config = dict(
    num_hidden_layers=9,
    hidden_size=320,
    num_attention_heads=10,
    num_key_value_heads=10,
    head_dim=32,
    intermediate_size=1280,
    vocab_size=5034,
    hidden_act='tanh_gelu',
    norm='layernorm',
    norm_place='pre',
    norm_eps=1e-05,
    positions='learned',
    qk_norm=False,
    attn_scale=0.177,
    bias='all',
    tie_word_embeddings=True,
    parallel_block=False,
    init='uniform',
    init_std_qkv=0.0278,
    init_std_o=0.0278,
    init_std_up=0.0278,
    init_std_down=0.0,
    optimizer='adam_variant',
    learning_rate=0.00147,
    lr_mult_qkv=0.4,
    lr_mult_o=0.729,
    beta1=0.9,
    beta2=0.99,
    lr_head=0.00666,
    max_grad_norm=1.0,
    warmup_steps=550,
    schedule='wsd',
    decay_fraction=0.87,
    decay_shape='linear',
    final_lr_fraction=0.1,
    batch_tokens=65536,
    max_seq_len=1024,
    doc_mask=True,
    z_loss=1e-05,
    train_tokens=458400000,
    max_steps=6995,
    dataset='wikipedia_en',
)
Each number is 128 + 24 x the weight over its row's rms, rounded and kept within 0 to 255. Layers, rows and columns count from 0. Numbers have three digits each. The size before them is the row's rms in percent of the matrix's.

# up: layer 3 MLP up, 1280x320, rms 0.0569, rows 177-356, columns 224-255
# down: layer 3 MLP down (transposed), 1280x320, rms 0.0448, rows 177-356, columns 224-255
up177 115:095125124113140119087154119134155135177120110127118108146113165150119143100110130114110136147151
down177 131:166114152161115134167090123156127097116131103139105155133186100143170136114099177111125107158138
up178 131:104127116076131112091125119135188113132094084166145122114140133140130135119150139117125118121147
down178 142:135129134133121138114147152108116099094118102117156174180102153094151123124117110165105134143148
up179 098:119138141128124127130144136143133097121095117113116090075144162147102128159127078156147115142201
down179 118:134155166154158085112132088152201123134096196150188141113171135099105131151113134110112085164135
up180 082:128094141157133134087165112148145172197082086123094129159099147142086132119134130114117170111146
down180 096:123107111124111121115107103097134192142184145146147132124116124128118131105141146126120127152114
up181 109:139128126168143127143110119117092107092162104116115111135122128134151100140147109116127127103133
down181 101:142108158129124125113147140116167110130118127111151102114156145161081082113105139149140148140111
up182 093:114086116171110121131122122092181121126098127100116136161131131179127154129142126107106112131120
down182 117:116129094172123124069150147116061085113129130124115134176154127173144146158132105084155113130099
up183 091:100078122156117119163137136125111144172144120150125154142144120131083147131167148125127107121109
down183 113:121166125106165169134142120119136124066069150118122116116120158104193129138072159149139132134129
up184 117:100153123108142122089114129144123090166083085116124124117089154151084139124135128108107128107158
down184 116:179192122106116113123124092143131096141143115176189097126113133134141119120103140182122130125160
up185 096:071116102149113099125142148154125135139123127116087160101104123151120132213140139155132108100145
down185 104:141105054117082140131131127126085125166096141116080159095107146164165115166095078126139134103145
up186 086:111099115150149105125125147150146118155110133157114168106148124119122135152128161128141093123168
down186 078:138144130125138250113121155114147124131099176172131108097120070118120123083125101118143109134127
up187 112:135132107118154129114137120093121120169117113133134129137093126180125128097102162121116102099144
down187 096:169155132161130100138113141117149113147173113119109085097141137142150115119122149109151109141142
up188 086:100119135130095132104154157124177150134153127122165142154142145095094168143125136150131092107147
down188 099:171108093150141101094097122109138172101142166129158111114165128155135134084173148106162140095123
up189 090:091088078186103123086147194114115120169118089128067127115139138187130150131111101114130121108131
down189 097:153128082135134137141148178146127143164095143106149125125140113187137115102168151151172102110136
up190 076:147058139115129149153138174147155121153125088134139119117124124121112154151177110165145132099118
down190 066:158139164137134160097120150137151103136181132145136147095098108153132118110148136131185119122110
up191 114:114116074107117114146152171132150067109102134131106180136077190168158173176094104134120113154101
down191 118:124153135105109133098124106136088128138136145098109122159160130085147151167167100118105167104142
up192 074:114105127153115142084119071139087111142082139125143142102157105128150141133135138124117127120157
down192 091:128166100142102147097132085152100094112169087125085118109120118114107148143112109127129133134132
up193 092:113110134152164084094175116127126128161133103164146105158120117115118174143139090122131121116163
down193 070:147120157114129109125109120099113094162063128158143113137118179127162112132134129112122141123151
up194 074:122122085094155107096158084139102139139131146190151112140124162112154103107099100101124182119150
down194 080:082135174167149098101110149085142079124127138077126105161139140157072109114137125081123107145154
up195 115:109150110144155120131113160158096104116108107152082110107120127149159118148148087125142122085146
down195 102:120135153132120139113133135087138159078114154099128128097149122106142185116087124104072136109121
up196 126:125127138145134115104155125123090136131117149105134141123122133134133148142120117127144097137164
down196 141:130116161094132124143139107086080047091103086043155106120099164170154109140150078129162125094107
up197 103:105121074126083127158162140087130085094136129152102149128070129142173159177129107133084130118108
down197 112:134137130160123125153115141129135043101099113082109112117106132193148177123139115142133113120162
up198 096:073111090107158109121119124130096065139121132108122156084124200106142135187141137098126144135116
down198 100:127158143161135118111162132122152107130130135147120134124125111159133131082143132109108100145141
up199 085:113139121151125133145102109063095122098187182126101115098142125137117121157152079125096172129131
down199 075:148093116119136088133144094082132112159147140129122110130170178161162135086129117165165105114109
up200 095:116108101115137135099116123108156107122127144159151153149130120144086116119127129109144122122128
down200 082:157088146099142136131159095186115187112123134119141075119158155164080172139118144140124127165086
up201 105:086107153144164114093141159145129100129110143148098095138134170134128125161112118117145129133119
down201 087:165114142136081130120103139108129127156123157131160138093163092109164107134135107091140163135117
up202 083:133137116148109130127137153100144135108117086111111094155093177167157157127135101142116147168127
down202 075:157112140112161158146116131156124150100126113123142164122112093159136132133103106156128122132121
up203 091:086128123133131122106099121129113058124107118112124172117137138145107100195094159120102099111122
down203 087:120147157078104104124135105107166139157185087152119163156101145119132122126121152138111112112133
up204 090:120118103114113125110148155137125109128162141105119162140136146163150078118143124154081092126106
down204 073:090114063141121138111136137133098135158084128120120149100133157107086125138167099130142129113127
up205 092:113097095113101123126157152142073157151106106099117139143119144191133092151074111119119094077159
down205 108:087181076137070163076178142144113108144169133130125122138126130147125124162118126082087118082155
up206 098:090108133163093136135107168122167129156105131108140130133135137111133135180107126123100133103137
down206 121:133178146153097147115140146131153101127139127113110073128122128114090117145140143119137153140107
up207 109:135143068165179137090138148139101155157120118109109113110095144137078146146158116137111111085137
down207 116:106131142186130142136125135159140070078143132132115137121179167147161104092155138107140162097142
up208 078:134076124136122117131139217109151153140111092148119150106153113143103133138147120159122109138169
down208 056:153106109124127181120123158116091119122147113119100131154146136129114143149142148175157164110097
up209 099:090109109139106135125121148178121145133126145128072166110172134143116139154162165098092137137144
down209 108:136131127102164140175140132155081151115157105152078136126129173135121173114161140123101125135098
up210 113:141140098095092141108121139131117135171125129123109115122113127152149123150174126134092130142197
down210 119:128124147137119093139126131123174088138135154111151141137160124121146117157146137166102135143122
up211 097:070081132153182142084155149171145085143169084100092116115156183120123128149120138157102137134121
down211 081:170145158097122109098132146102149141114101140122108099154159167139122092110119141146168134130120
up212 090:080076114075105136120114117135199125197087169142128157110107150122161129159111102131170104152139
down212 088:125128128129133085131121092125107158163122148141141163121171063115118137148144069087173097140124
up213 118:144117120129101128156116131071132157128122135181140200145126148154146144140115093137146137106148
down213 095:124135125084134124143076120113136121115117106151114103131119093106100096094156097173132127119119
up214 102:126112140128134121088132103130141129141084119151092200116126121123128143105111142114118084068162
down214 096:110146154134085086135130152112130181143178111128149123161103095195122134114108074164127142123124
up215 078:109106141141136121113151129150156156162124119134096152111133167128138118200127110162165145145120
down215 084:114129117129158092107112106159126074170130132135124153119105114108095115157138154123142085126132
up216 108:143120109124174111113107128128153134108097145157089147119080111159063146135113160133138069178118
down216 089:114139097094122131154119121135168108120125138109117104106145127124159117147070121118134134143127
up217 098:140143116067099149135135121136119155119143119140127166164124176123153151134135132123084149064140
down217 097:110111138134099116152133145140144143109112114132129122095138162099142133101135126143116148141158
up218 101:142134125107148122142104117119139097125105117190111171123098121115114143133115158113113127097168
down218 093:146150162122107105095112159191098119128145143118132082147132121152193170132128090092115130095108
up219 078:103125077110120124166195132115111131157089135123153147129171114134129126111143115125125158155137
down219 088:122129137144118143113101125135132116135151109091105109121087128046090116111085166111126109156101
up220 108:101155119164149118060173143110075134179125123130116109135136096140089152150145146110108097130168
down220 128:126163137082100125137136111167114107126125111097097161126115145139136090113122133105118147139133
up221 117:127118135153087150109147133132121152192117154094106125137092114145105115113099113116145119105181
down221 120:118158117159124118161126138153133154123146139111088137098126135073132091080138088095135154107129
up222 103:085092130125103106130115127166142098159086122130076128118137118148169145144131159134106107162138
down222 098:109106145117098103173163089125135131121118132112129130154163083115145126091173125131130113142157
up223 072:138139120068109125168099144155175166130164141164085136143123128196136125125124087098159141133103
down223 082:104154171173165142076156097142105138133135110064164122102086094081102140126094103104108127140131
up224 112:152152133144105126083115114133115123139122135118131133110134153180123114103142112116115115133150
down224 094:086175123125133119154116130133136179130102142125158122135119124150115117107109085111106148141118
up225 106:114107120146110115153121129131145110160135118180132098119115092165117102114123143098122103099145
down225 099:107160180095113126115167123131118148124130128153155057102168125197087156140120123175143164117134
up226 090:106121099114102129146158157091114107141124136116094122134078116162117120176122117154134112125153
down226 076:175133117130123174104155161129145160151103145133114141147124117160134117107115137132133112134141
up227 102:082123103087131141090136114156131156110145116150114130154103128117169126115151107111078136069121
down227 113:126105109121171122133122102129118163128162120134134177170099134107101142085177160139085121098142
up228 105:140111128115115124121144112122126116149108187136118150164109139129136140126118140113133112103172
down228 068:136113175103098109129131169104113115145116139138131152140149101156126163104111155116123124112135
up229 068:165144126122100104122181201139142138111120113129175103120110104145117132107166099133127139165093
down229 082:114136107104131135124130110147139151153178088130145142109128117155132111115127093080121154088138
up230 095:130084094133111124109087129111115134135100113102148130166118143113120137153174119112117105174112
down230 087:144143148147149136130157136103110146130145165074081127107188151194136141129114131096106118095178
up231 069:145102171104093114146137157144141112137150154127152117104106119106143088137127145142130106080113
down231 085:108140160131087128082147104139131153151135116120109127111141141148121142122120117099125147146153
up232 106:130140161131133096128104135159122147154106150155140111158120129120165130143151110094142143106142
down232 100:134177108099100142134118154107140135142141117110152111162106140139119108147123120125149106146127
up233 102:106118102115111131114169134141162129112131074111143126142090101157163143133155129134130131103129
down233 103:125144150160146125098130157101091082134122109149151139114175152097047145160138153110154124133134
up234 070:136129113078083106136160140119127120124108136117157169150151131158097145105084112098091138106131
down234 088:108104120114143101129145145120090116169136110129119129127088112107104141110121126108143162135106
up235 097:088103084173155125126117167133115101150127121148090134096111104148107086132120137137129127140132
down235 116:167129115166098173085118166129107147125146128092093094136125110132183152146122094136110104135113
up236 102:113120118115117119080150097113167125199078116121102116120117128118134160136132125123134074117188
down236 106:121134098134112137153163140156129134103153171119140136101157150103103139143150085156114164177123
up237 087:082105128175123125107137160144120145119134103118087117151128139158116109155163108131109131132140
down237 111:124127136113181092106085104162084115159161118109110110118083124120126121132174126115134126148136
up238 075:119093117172147129060151109149118183131113118115112098120153105160089142128139101157113112091191
down238 091:120133106134112067106165127134102110148143072144094152129086166145086105169125109119144151183109
up239 113:096112130148151121089135116132103131135097155105152136124121147133138134173124119133100114115162
down239 091:125128128156129122154102141154112153137084138151142177104128142116117135157108123098123156109156
up240 090:100123092152105101166131149116123106140150143128146128131097122155117094172096157102132099124119
down240 095:140096087177086119152114123144115110174129112117141112105111125126142126149120135109131084105107
up241 103:149135093060163123103123131159169115155104170169108164154084169125131102119080142118129101153140
down241 084:115105121132089125123149128111139120133109090127158150096121142150154116106095129112144102120076
up242 097:120125125170117124103175113101126103174106119134138144097110154163090111124124140132116145095131
down242 091:121165124099190099166111100154117136116097115134099090140149086148097088157127146154121117097135
up243 091:158153141095113106143129150123109130153137144125153147126094133145170064109103158151144106083117
down243 090:109125132199116111091091124147136146135137120123142133135111173147153187152135131130119152146103
up244 098:080125119098114111155128141070206108104149147111171125152123115157161141155104155148093098089123
down244 095:132149174162087119083136129121118087096155122113139129152144152136124145131148122094125140172119
up245 107:125133131107094111112143169096132120143137119104122174163143115117195101133108108131108098152128
down245 109:158156163088112129106115124152147112094128115116112108130083176105132215131151148094124146104090
up246 094:147105123080121114148110105100115156123095134186099149127129123137118103120148159115106142129130
down246 082:121113176096122145136132155130151146114105167176127136084140137129080114115110113148125098106095
up247 077:115125122140153123159128144168088144094149141150134137143086151124101145118146112118139110128166
down247 057:099148106098103090149133152115094155120146116129125087136136126079118137111144102103143097134137
up248 110:131164150073116112127145101204157135129161118151120134134139133140145088170133119116136101087163
down248 092:096144149091089114071141132080139153128146146117107161131121159114191103111131095138153113110137
up249 091:143152107134150123084138131143118156151157129156116169165151157139095070117101129082092126156135
down249 103:123132120127140126128110118142124056102155097144129138101081145100145086149118125146160133125126
up250 098:108060096132145132151125156164129049184127158107142152126129127110130111158138140145162087149123
down250 090:166151119126157122121145096147119123133136102142129109150121135136136168145136119123134145158120
up251 104:132160132094085137110127132123134137139122090112146161133103170120134113113129145126123115058145
down251 099:137145105169122117136087168148152086159109141171103134090168157103152105067150086103128181149102
up252 110:088144101152132116101152128119130126131151110149125101151056151158100112191117087136105134057137
down252 107:131113163117162112126115146130123078124171147125143149120144125145100129099132162126124102162139
up253 093:098127124155121130162127128129147130142138091154135140111115139133083132111166142140131145148126
down253 086:126180177118124126178135090146116124128104127084133195099154140092117134116127145146129176108096
up254 065:150116162105168118153095133187137086133105145156158112101132140135146129117146126133164124116127
down254 088:135116138121136102128143135096130142168169111100106119171073131090115116133132151122138165105138
up255 087:096123112158110123106147121138147091146145120160141169141076124147095163167109182093097117158154
down255 090:149131147149135193101145104108155143109121144177124109137117167145156125156154094124104114101119
up256 080:124088123104150106130113083144159131154091125140134115120141120113127152110131102164146091112184
down256 094:125142149144106101102128093161111116183161091120126119100121118146149125107143135108137139096123
up257 117:120106112150109119142152117110146126128133109128138140143105138120185152137083132134094096094143
down257 108:174126144170137141142118120151094118156149150140153120110109154075131102094128170103140111104097
up258 095:147151099069127113146109114139150107134096151122108166138123152129129075114089150123108153120110
down258 090:116131143146125122123060124172143136088081112140096161114103126137152159111143187100167110111102
up259 088:099141114149128122181119164112119107147138112093146104116163103128152157131122156127135083117146
down259 043:105124132175162071108128152150166094154126141160118074168116141120106125155147138101158153122159
up260 091:066135092170140141115138127119083121093144105121099103111103167117110139193141123113079132124100
down260 101:104145131089190084123133128096094087122122118181123118119133106142172099113155082146136098143149
up261 110:144106106134165130140110135077108082106126145107126142117123107153114132118108172087153093146142
down261 105:160129161123143123100148124097145122113153131091127116096128117101093101107111152093123108141094
up262 082:094128131152134131125109119126119110166080147086099084121111122165123121121090078129174126121153
down262 063:113102085107131146120140161124126155182088132105143085116150120127158126138167136148125157131124
up263 094:124094136159131119134132137114144106134192129156154167168156136102135151161124149136150117154120
down263 097:109126148140160139112081151136132117113086161140101132075164153119121088100127142158149125111173
up264 090:120099159172092114118160119084132131133177103112137109167133148126131116149100180162126136151110
down264 098:112111119103126109156177140139140147151116090083170126166114099142108049113116104151101129132099
up265 098:148116075110131124098132131135151141136110119158089089152119142144131089133114093134157135114166
down265 098:136089151187124117124089186138167125144099125143094158133213121140173179096138135153131120132124
up266 098:108166101154129119118131135131119135173102069109135120130116131165119155128122128151133074128170
down266 105:100153160082114126136149127069138088113146145113118153105136116152165109144103144142153153126111
up267 097:133129114148116128103162117088127132106094166099089145133126195119136109138090164099124106108146
down267 089:136152122077067113162099115168178165128139102120120122099162117133148074116120111166126198128099
up268 119:081119074093149105123116110158121085141145139097132134107124171138156179137129165121108114138113
down268 110:090105129100101128121090138121115154099085131100102138135172117125098094123124120117103159098157
up269 096:088168138130086134125154124181122106129164138111145132108127147144136138170144152100093136098157
down269 090:083108178164133122094141139092163103089195140123154128155145140085105133126122115095139167114115
up270 118:142099101102088130149121125099141101105130121151122188172116131140165139192109071092090093093140
down270 106:161117151114137136154105128149145098129155142159159134123165105144163136101108113137128139123147
up271 093:124097139146081123127139144116158119121134080153123082162105133166111130137152158122110153169084
down271 098:124132084088125140143128134117153105105112175142116134131131114120137092136142108137099117116130
up272 095:140074134110069126165125151114118146131130173127151151142125153122126135153111103157147093126108
down272 080:116096113101117087174131162129131117135132127102112142147083120145106184092153133144101153116127
up273 126:099102118177175127123162153096158119130149109122112155126136168139162146148141102132050149116138
down273 124:154149121143166096130144145107153101092135115129135157124122144142133144139115131213139123150148
up274 106:098113113144101136076130144094095132160077137112118093133108124183097116155150098117118123101132
down274 101:137168167110094126118120119132118163121110157143111127083135083131109072148127085119173140108107
up275 076:142135138161140134118130122128117151106068148126110155147151122129110094155078136109153129151149
down275 083:114120114095171187154135123128147109118139125140096089151130137110147137147125155147088140112131
up276 105:123128108090114119106176129117101159136127160126122148160098188117156142135118115138080140131135
down276 105:123118096149163115130160147106141173112125133145147133142134123141139121128167108111119145103133
up277 115:116132120093109106115155139115127171116140165118155134175121096134111113119122113114103145162127
down277 111:150102099124113108156145105134101112153134098119113108117111133130130149143181123135102131072139
up278 104:131113100109110120113138149111125125141148154167108163108086136135179164130113143115109131150116
down278 106:138099105151132122133109155124117112149103141143097119153113145105158130095174162118126118108125
up279 096:110114133109121094081151106153138116172081101161112160176075149166117175127106155080125112113187
down279 071:190127133144112129108118130136137134105095127134129121158133133127141113151143115163125131154127
up280 093:110131107124072118118140155144118142147146087165143142172109115113113134173182157133126133139109
down280 098:127115138140121116117116126102158126092163130103172120124118102125163113121158131135180142119130
up281 079:127126108131137128115146127078165059156119150127127183177115091114093183156125182102093135146134
down281 096:124150140111113123112117136131102125139142131126137094146117118160101096155129115176122102118106
up282 110:129163128106120110132158106082167130132121110128107182154108101161133142130117124145100134137158
down282 106:120180128119117129115097113116128079117148100132100143139104134130136116111093156156097161070118
up283 109:118129117112129112124125138100088094137145123152155155120095157149121121142140136127131123155148
down283 109:103079126138144110114126148122131142125126150088138131177147176137108151132167144152175095117103
up284 104:110075110120139119136128138138121158172127142139117120148124164155143160152135149103150120135110
down284 093:116130135096124124132080114111140090099098119107145121156118091082123111094113160117116087125119
up285 125:109089107094148108087123134123125116147090129129117156144104176160133122134108117136158118138146
down285 127:104164144093147129180134148176139128099139120105144118157126158104138137160099126143135136156136
up286 093:105128093135116118109181128171105151152095088101138101154148139154144134104147127123094120114125
down286 098:156151148129103125121114096107127129160105144120128113112136147113088103124155149118130059110154
up287 087:138117103111120114143138130100127113200098143116112107091116138139100092141122126133140111101121
down287 092:093088129171114139110167126067135143118163104154145103158158149109109150141127127165094129126138
up288 101:098146140146104133119128139176154137156150124142148153126151137146135081113135140060091100156197
down288 106:128124124138100122148107150115084107147142163122156134105171107121127165156139118148164123079131
up289 130:144112146101101107091126125118123091164146186162047127153121183127137111171140191111121125147147
down289 136:113112110123138116090118138104150122157101119114142117143164118127150124135129148147130087089112
up290 111:116123104129090126143158138131105132128180141156148153142122168150133108186151132130109103089151
down290 099:099088143131104118169133131134130133157121141166153125102144077155150138165137149120164125125151
up291 091:129079142112098121101181118144181144126105109139136138183115161148153102130123110130137123167153
down291 073:131107082127115140173181122106090105092115176153143142089149176147122115155114109131163141137122
up292 083:161134118125181106114158143109096133149132133140092115133137133119123130166113088145113126126106
down292 084:101128095170095114154130139110133135120130110105139137157155158121094088128145120119115156098123
up293 085:127108150159104125122102119113142112185120124113189098163110109108111104119082142128134115127144
down293 084:136181180119133113120102126121156123185151097137122103127131173082118099079105144126129139134113
up294 116:093130105100140112132127127146119120122134102138144131158090171188124114148124144141154115124105
down294 115:099125109126107121115148124137149109074168145104147111123162150116133119142118100155096088154108
up295 082:112149093074116139108150118099112084145133158124105119088114170155094177144101126143132134110133
down295 086:148092090158144126093115131118160130125115150115164105153185124111152147097137163151147144170149
up296 099:134138129153102129139126122143141149113090150153098154127107126119110123130158138114112121109142
down296 099:164097126095117163135149117112177146096167104130182078149114115153132119126127144104091134140136
up297 099:073137097149137133097135121134101118143140088121144118123140106174087159174136131078117120122151
down297 102:114124121144145111153148104138167128140134156114149179154114171135152142102125166161156146101152
up298 100:123108108144088123111166171089139136134129136159132168136104173134164163146095086130119096146141
down298 101:144122126144148119166104136120145125136117133112110108072111109108145138088169142098182170127133
up299 117:121142096155143122106147169144095130147134127168141113148117140123142097125125155112086119120145
down299 118:155130110095130133124169129110145182129120146109165139156150133161113160066092124135116100153144
up300 106:111143104100111114153159106136159103115156129116141116146115175166108101090160119105142152145146
down300 095:134095151168114125140101145138109123139152133164135118137109146143090153126136139147139072154113
up301 090:143150133065149100138152105130154063146176113119112115133094163142124101115149098165077117109122
down301 093:159138131175134167102110113080092155112103187130166128067125112157108096174094110085165127145148
up302 091:144152140177166122103138143177159157100126115191104146125116177121096070096124131122121143087126
down302 076:120120122165077113140110143141120094122116167162128115113112146103120143147163159091124174095162
up303 099:126123088120105124163134150120194121108131085156130159144121136137120157124127155140152084157118
down303 101:144114148117159151129110112105147111140128118098105130152122115158139117096119127138118118117135
up304 105:101106108129133120154125144147085105126128149117074136125127112153156082146135116103135080189134
down304 105:137100153109103129106130112148129146120153151136087094155130125152128137144150139156147120136118
up305 111:139122106132117127124175168127095128120146132152066113161126126174115111139157143099133114125094
down305 106:136144164126131110143149160101152100102114126128119092134148120110148135108160108112130143091170
up306 113:150137128110086132107101124129130136161120157127105157134134095142152119118139163122150103110202
down306 102:121117113109130102159176144142123128121126110098127118112100154182152107145115082168128126137125
up307 080:134165135114136114123128123138135115159113154133127091115114107141135102102109132079109140110138
down307 081:132140166145120103130121136147138172133174116136148172130100149124125128107117141138115165181155
up308 095:106093105141124125075167169150128129151152111156130139130111131134097159156162110124117096119150
down308 121:143113138109094163135124146154136075149136122115122154124138129118139085147134108153137098185069
up309 085:147054126119101136134110129140114167163097121080101125134126113149153144135090072159099113128130
down309 094:126127097135114126152146101112130142104182118132163150136217132099125126162125134140117103088137
up310 110:101120089160117117135149117080114128146109139126092180121109110168102150172131164144078131080138
down310 112:152125145143183112117135141106133103109111128126105158120095092172127130111167136134134130132094
up311 083:156163085078119118133170108100170152148077160134164145152097131127101101106078098128131133089103
down311 092:118087139127155125120117142135115157132184165139110105135093079113149166120155151104146092126105
up312 073:137070169152129118093134139132130166134114156098098152154174107131127105116127159127108101138147
down312 080:148149073090155138150149149120150102076133119173139108154087108126137101134131110116115159134129
up313 100:123171107124127115101132133154072123127131118132139105181126102127177085128113150099134131112156
down313 086:157094128168099114110137132141134147174113146102102118125139166113112134143136119132156099146129
up314 076:109108100101096124145129150109120104155146093148138117122102104176096073179162164115113151128100
down314 092:096121144149141155090123123165163157181113164166142143133124144156150192075111123161139142127099
up315 101:108131096106144128078120158124148102168073129165089132110099112172116085139105102122143105137125
down315 122:149152132160118196123107164129097132102149135108111123138118110140161143111123120106119153156068
up316 108:119091093114130111136125104115097142148132127113098161139108137153146121146122149127102122070154
down316 114:098085079134084122142113172134133109145132143155147104154122055157154086073078125163162117127155
up317 111:119127119158099116161138184109131125119159104157100120150115136125119134153141108131106135147113
down317 093:149143150164134098130147127134125095120189136148095152107182108134070068125149097150120130134113
up318 096:105131045094079128134152154109083122132088147134135179143074133145097164135083108144096113153120
down318 083:115125102129138150136160157149125126116146122085152126132130144095122108110119083143128132163148
up319 115:154128109135127125128135169104139155142126080083093118128115129125097076099099145129141123146121
down319 111:133085112099146132164129107092098122075156122133130147139129129094155107097083164109086151141118
up320 095:119105101139156125130123128152155117116106090173089139164069125123150141117078119120125119112087
down320 095:127186156123126126106154137101178120100170115105130144122148128100112117065114104106071170126151
up321 076:116181114117172115123121137167117113100134158135121175155154112134139175134160120135088127155115
down321 093:146111130142121123102120147108156185172128157142123111132131123136150122122102144112178141069167
up322 104:128114117124133136125135123133046133107140105139067127103102198176170143138152096122108144152112
down322 098:149122108115135114126138132109147087087131127091151173147075169118110149099143070159097136123139
up323 088:135129131149146146097177138178154087155166082122056103143105186107134128158107144130124147150161
down323 088:132134147097120133148107119107158119129110093139131168120108115073149115121150130156106126135125
up324 105:097166115155114102135139127147080064144121120143132135131112124132110110152146111116072113105109
down324 099:103112123085098126101145112120077130094110129124158116155138091099109119121138153120112134172133
up325 099:130105131168132129111137146119126122145128118098072119116099150138104106141097148112054129131108
down325 102:135085090119143082145144143175136148180080146155119129185147134142136201123118098075146168151141
up326 081:084144096088111134082121126121108138138135077150117137146116172155082135100117133131114128151129
down326 091:153126150094147116144213118152094142112129158133088116116104116102091107130114115148168121150097
up327 110:127099122150138118099117136138146142147125161136104117129161152124132106151169124108135118124138
down327 091:164106139120158132129165095140118132132094080146134192124160134136149161094127119128128163124120
up328 100:146130122146151128118139164138141126140131154133094144118135174142089111121138182117100138138117
down328 105:134127115078141113135144164138134121148174141165103156112139081092133152135136135131179134127097
up329 091:106105046162112133100185116137133118133073124130110156158154106143128138154135123109125074129128
down329 121:164117054143110145125114133140134121134098137139150165106132081136181135169169097136174121086152
up330 108:134120119124183110093129138129120139143131127139143137154124147191114154119134082129141094097141
down330 105:140178109121160122095147153126099082138141124103146122160114141109160120142120163101108147138111
up331 104:081146117167150131145159150157091147130142106112126095138116118158106121181128152123078155091115
down331 090:171130095120116106139073113174142152118091120120123123148144151120123164157138143087086108151126
up332 098:120099113127143118083138110098111133146117100141137158102099134140144106121128163115117099132159
down332 104:155130107100113116074145099112156085127075139114149121107121173162142147147085157109127144128147
up333 102:107091120137079103134155132118127124137132162144158160162137146130105084173113119105115140137130
down333 114:096118087149108137082133076175115120141113113123122150165146097125076110181126142089133096138138
up334 107:121127078116112122144123109129133134151058116162172122146122124142118149151114117078156076165160
down334 086:133141089171125106138126100153139142155200126112125083125133130156105100112139116083138148176110
up335 104:087136125114092109124133150115107127154138167115113118129127136153077109124144149123078099130102
down335 086:133128110148142079065140101100147138154117131126102158123116137155119131137125151135151128133098
up336 110:134104105168121132125143125117097137110145132102123129140127119201133157149153081135134133106117
down336 114:089111121137146103119163145123151138135165110123140118148163132123155116126132097167117135138171
up337 111:116134127118125124155133141156099160144146119101100108151144088155140123107118143106067133095121
down337 121:154098146147162114088112150113118096086120129114170126144123189133127144151176112161166128130104
up338 095:077129112128085112124159108107112147114128163138104093124108168182122113130097140104095148107169
down338 096:135134145128145135121142144167144134098091136113162105093102122131105108142115159103123115136215
up339 104:114111102080095128129121152125111126133134116138100149145093126123120108108125131096106114177128
down339 100:157132144088083094100152126120139180131148134149075131120135109127086130124161101107148126141152
up340 090:113103056122119129130169125127126141157115191107109141156142132137099100159130124133134116138147
down340 104:130108071149108151119105162147133118176141151141151134102144106124140154181176104134192090109128
up341 104:077114131098178111083130126159117147190077076133106139107089168175131139144130134125125104139128
down341 090:123113123124106119191151116088145142154177160115124155147149166152141127102157156143162115146114
up342 092:145150123156108125093103167112139133116159130157142145170090149131130103123119137139106119156136
down342 095:121109138071181129109123126162167112124083107113128120104144142175157131104118149129111101129145
up343 093:119150104132118129189142137123157133100149150147084139122108152140139149085130117148153100152142
down343 091:128113100088126138134127090105094109119113099166143148140170078106105173121166118115119140128140
up344 102:126156143106120101104129151152117134147140100128121123109130154132133135152131142110153134110162
down344 104:145164125117130107109170109127150146107141110169080139141119108155170118114123135085132098172179
up345 082:153113114107122139140174097118180150143121143125145142160092141129080113120077118118119138123144
down345 069:130097112127134185148108140136091123141135131145133111122087107119110147149125133141166101102104
up346 102:115072094140079128180144150099115094146140138155162120137081120132170127119155112167126152095122
down346 091:093121125096118118189109130149109108169100128117104143097122147159087121119155147044136122103137
up347 101:113109079121095121154126158135119145137119155169110157173124128150166120118119104117127102167122
down347 102:119093133111114107111122140124124134178135162120128128129096137159160095101142156155148077117116
up348 115:138142120081083120108115123147129124124171178100081124137134106154134131150101154112110084128125
down348 111:116144156123143101141110146092158187122140154117150121140146113156112125153131102149121092143152
up349 099:132133097093119138115158122119110120170109127188129163165113098145139133134139114112109106146132
down349 088:105155154102118118139126129126138176166166101087103120145088124120114079109106122122151124114126
up350 121:102175113092157119142106151194145090099159165119139119165102140169165165161109161088111122098123
down350 125:162134134145124123124128139112135104110188129116121112137080119123111129090118136110112103152126
up351 101:121117130162075126130128147144128152180056088100080148129123121152130129142082120142072114148131
down351 117:140108104093142140136117089156150136154173100196096117130146109108145159132149113116128172118164
up352 109:110125110100112112143128089127110130124146130115135126113123148177126162165140111082088125130094
down352 118:146142134108148128166112140126137154100134140109138102139107114129118143114092166092159126121162
up353 096:128135119108069128165140123101152130107140145073083098166106126135115159112102146112111158149108
down353 101:129114116085142138109137123116103128137175151118132143117112119134149106119099128182131103095093
up354 101:101142123118125133090115133202109090159116123155100127114091148108155113110107180123143115124151
down354 100:108152137104142128125139127106141170120122098117104127134128110144140124079102113171075127145175
up355 081:131142143129122117115121115101112060138147133196109191147126166132170149104170151109137132134133
down355 084:119137144100134135125116156103141139105147161062133114093097133141141165062119116161074168143151
up356 080:082129101140131120152140105136126127156113136106104113114107121152104124140082132121104111146147
down356 081:104153125160136255137098115138165117145142086130149121134073146160131105143127095080147172173162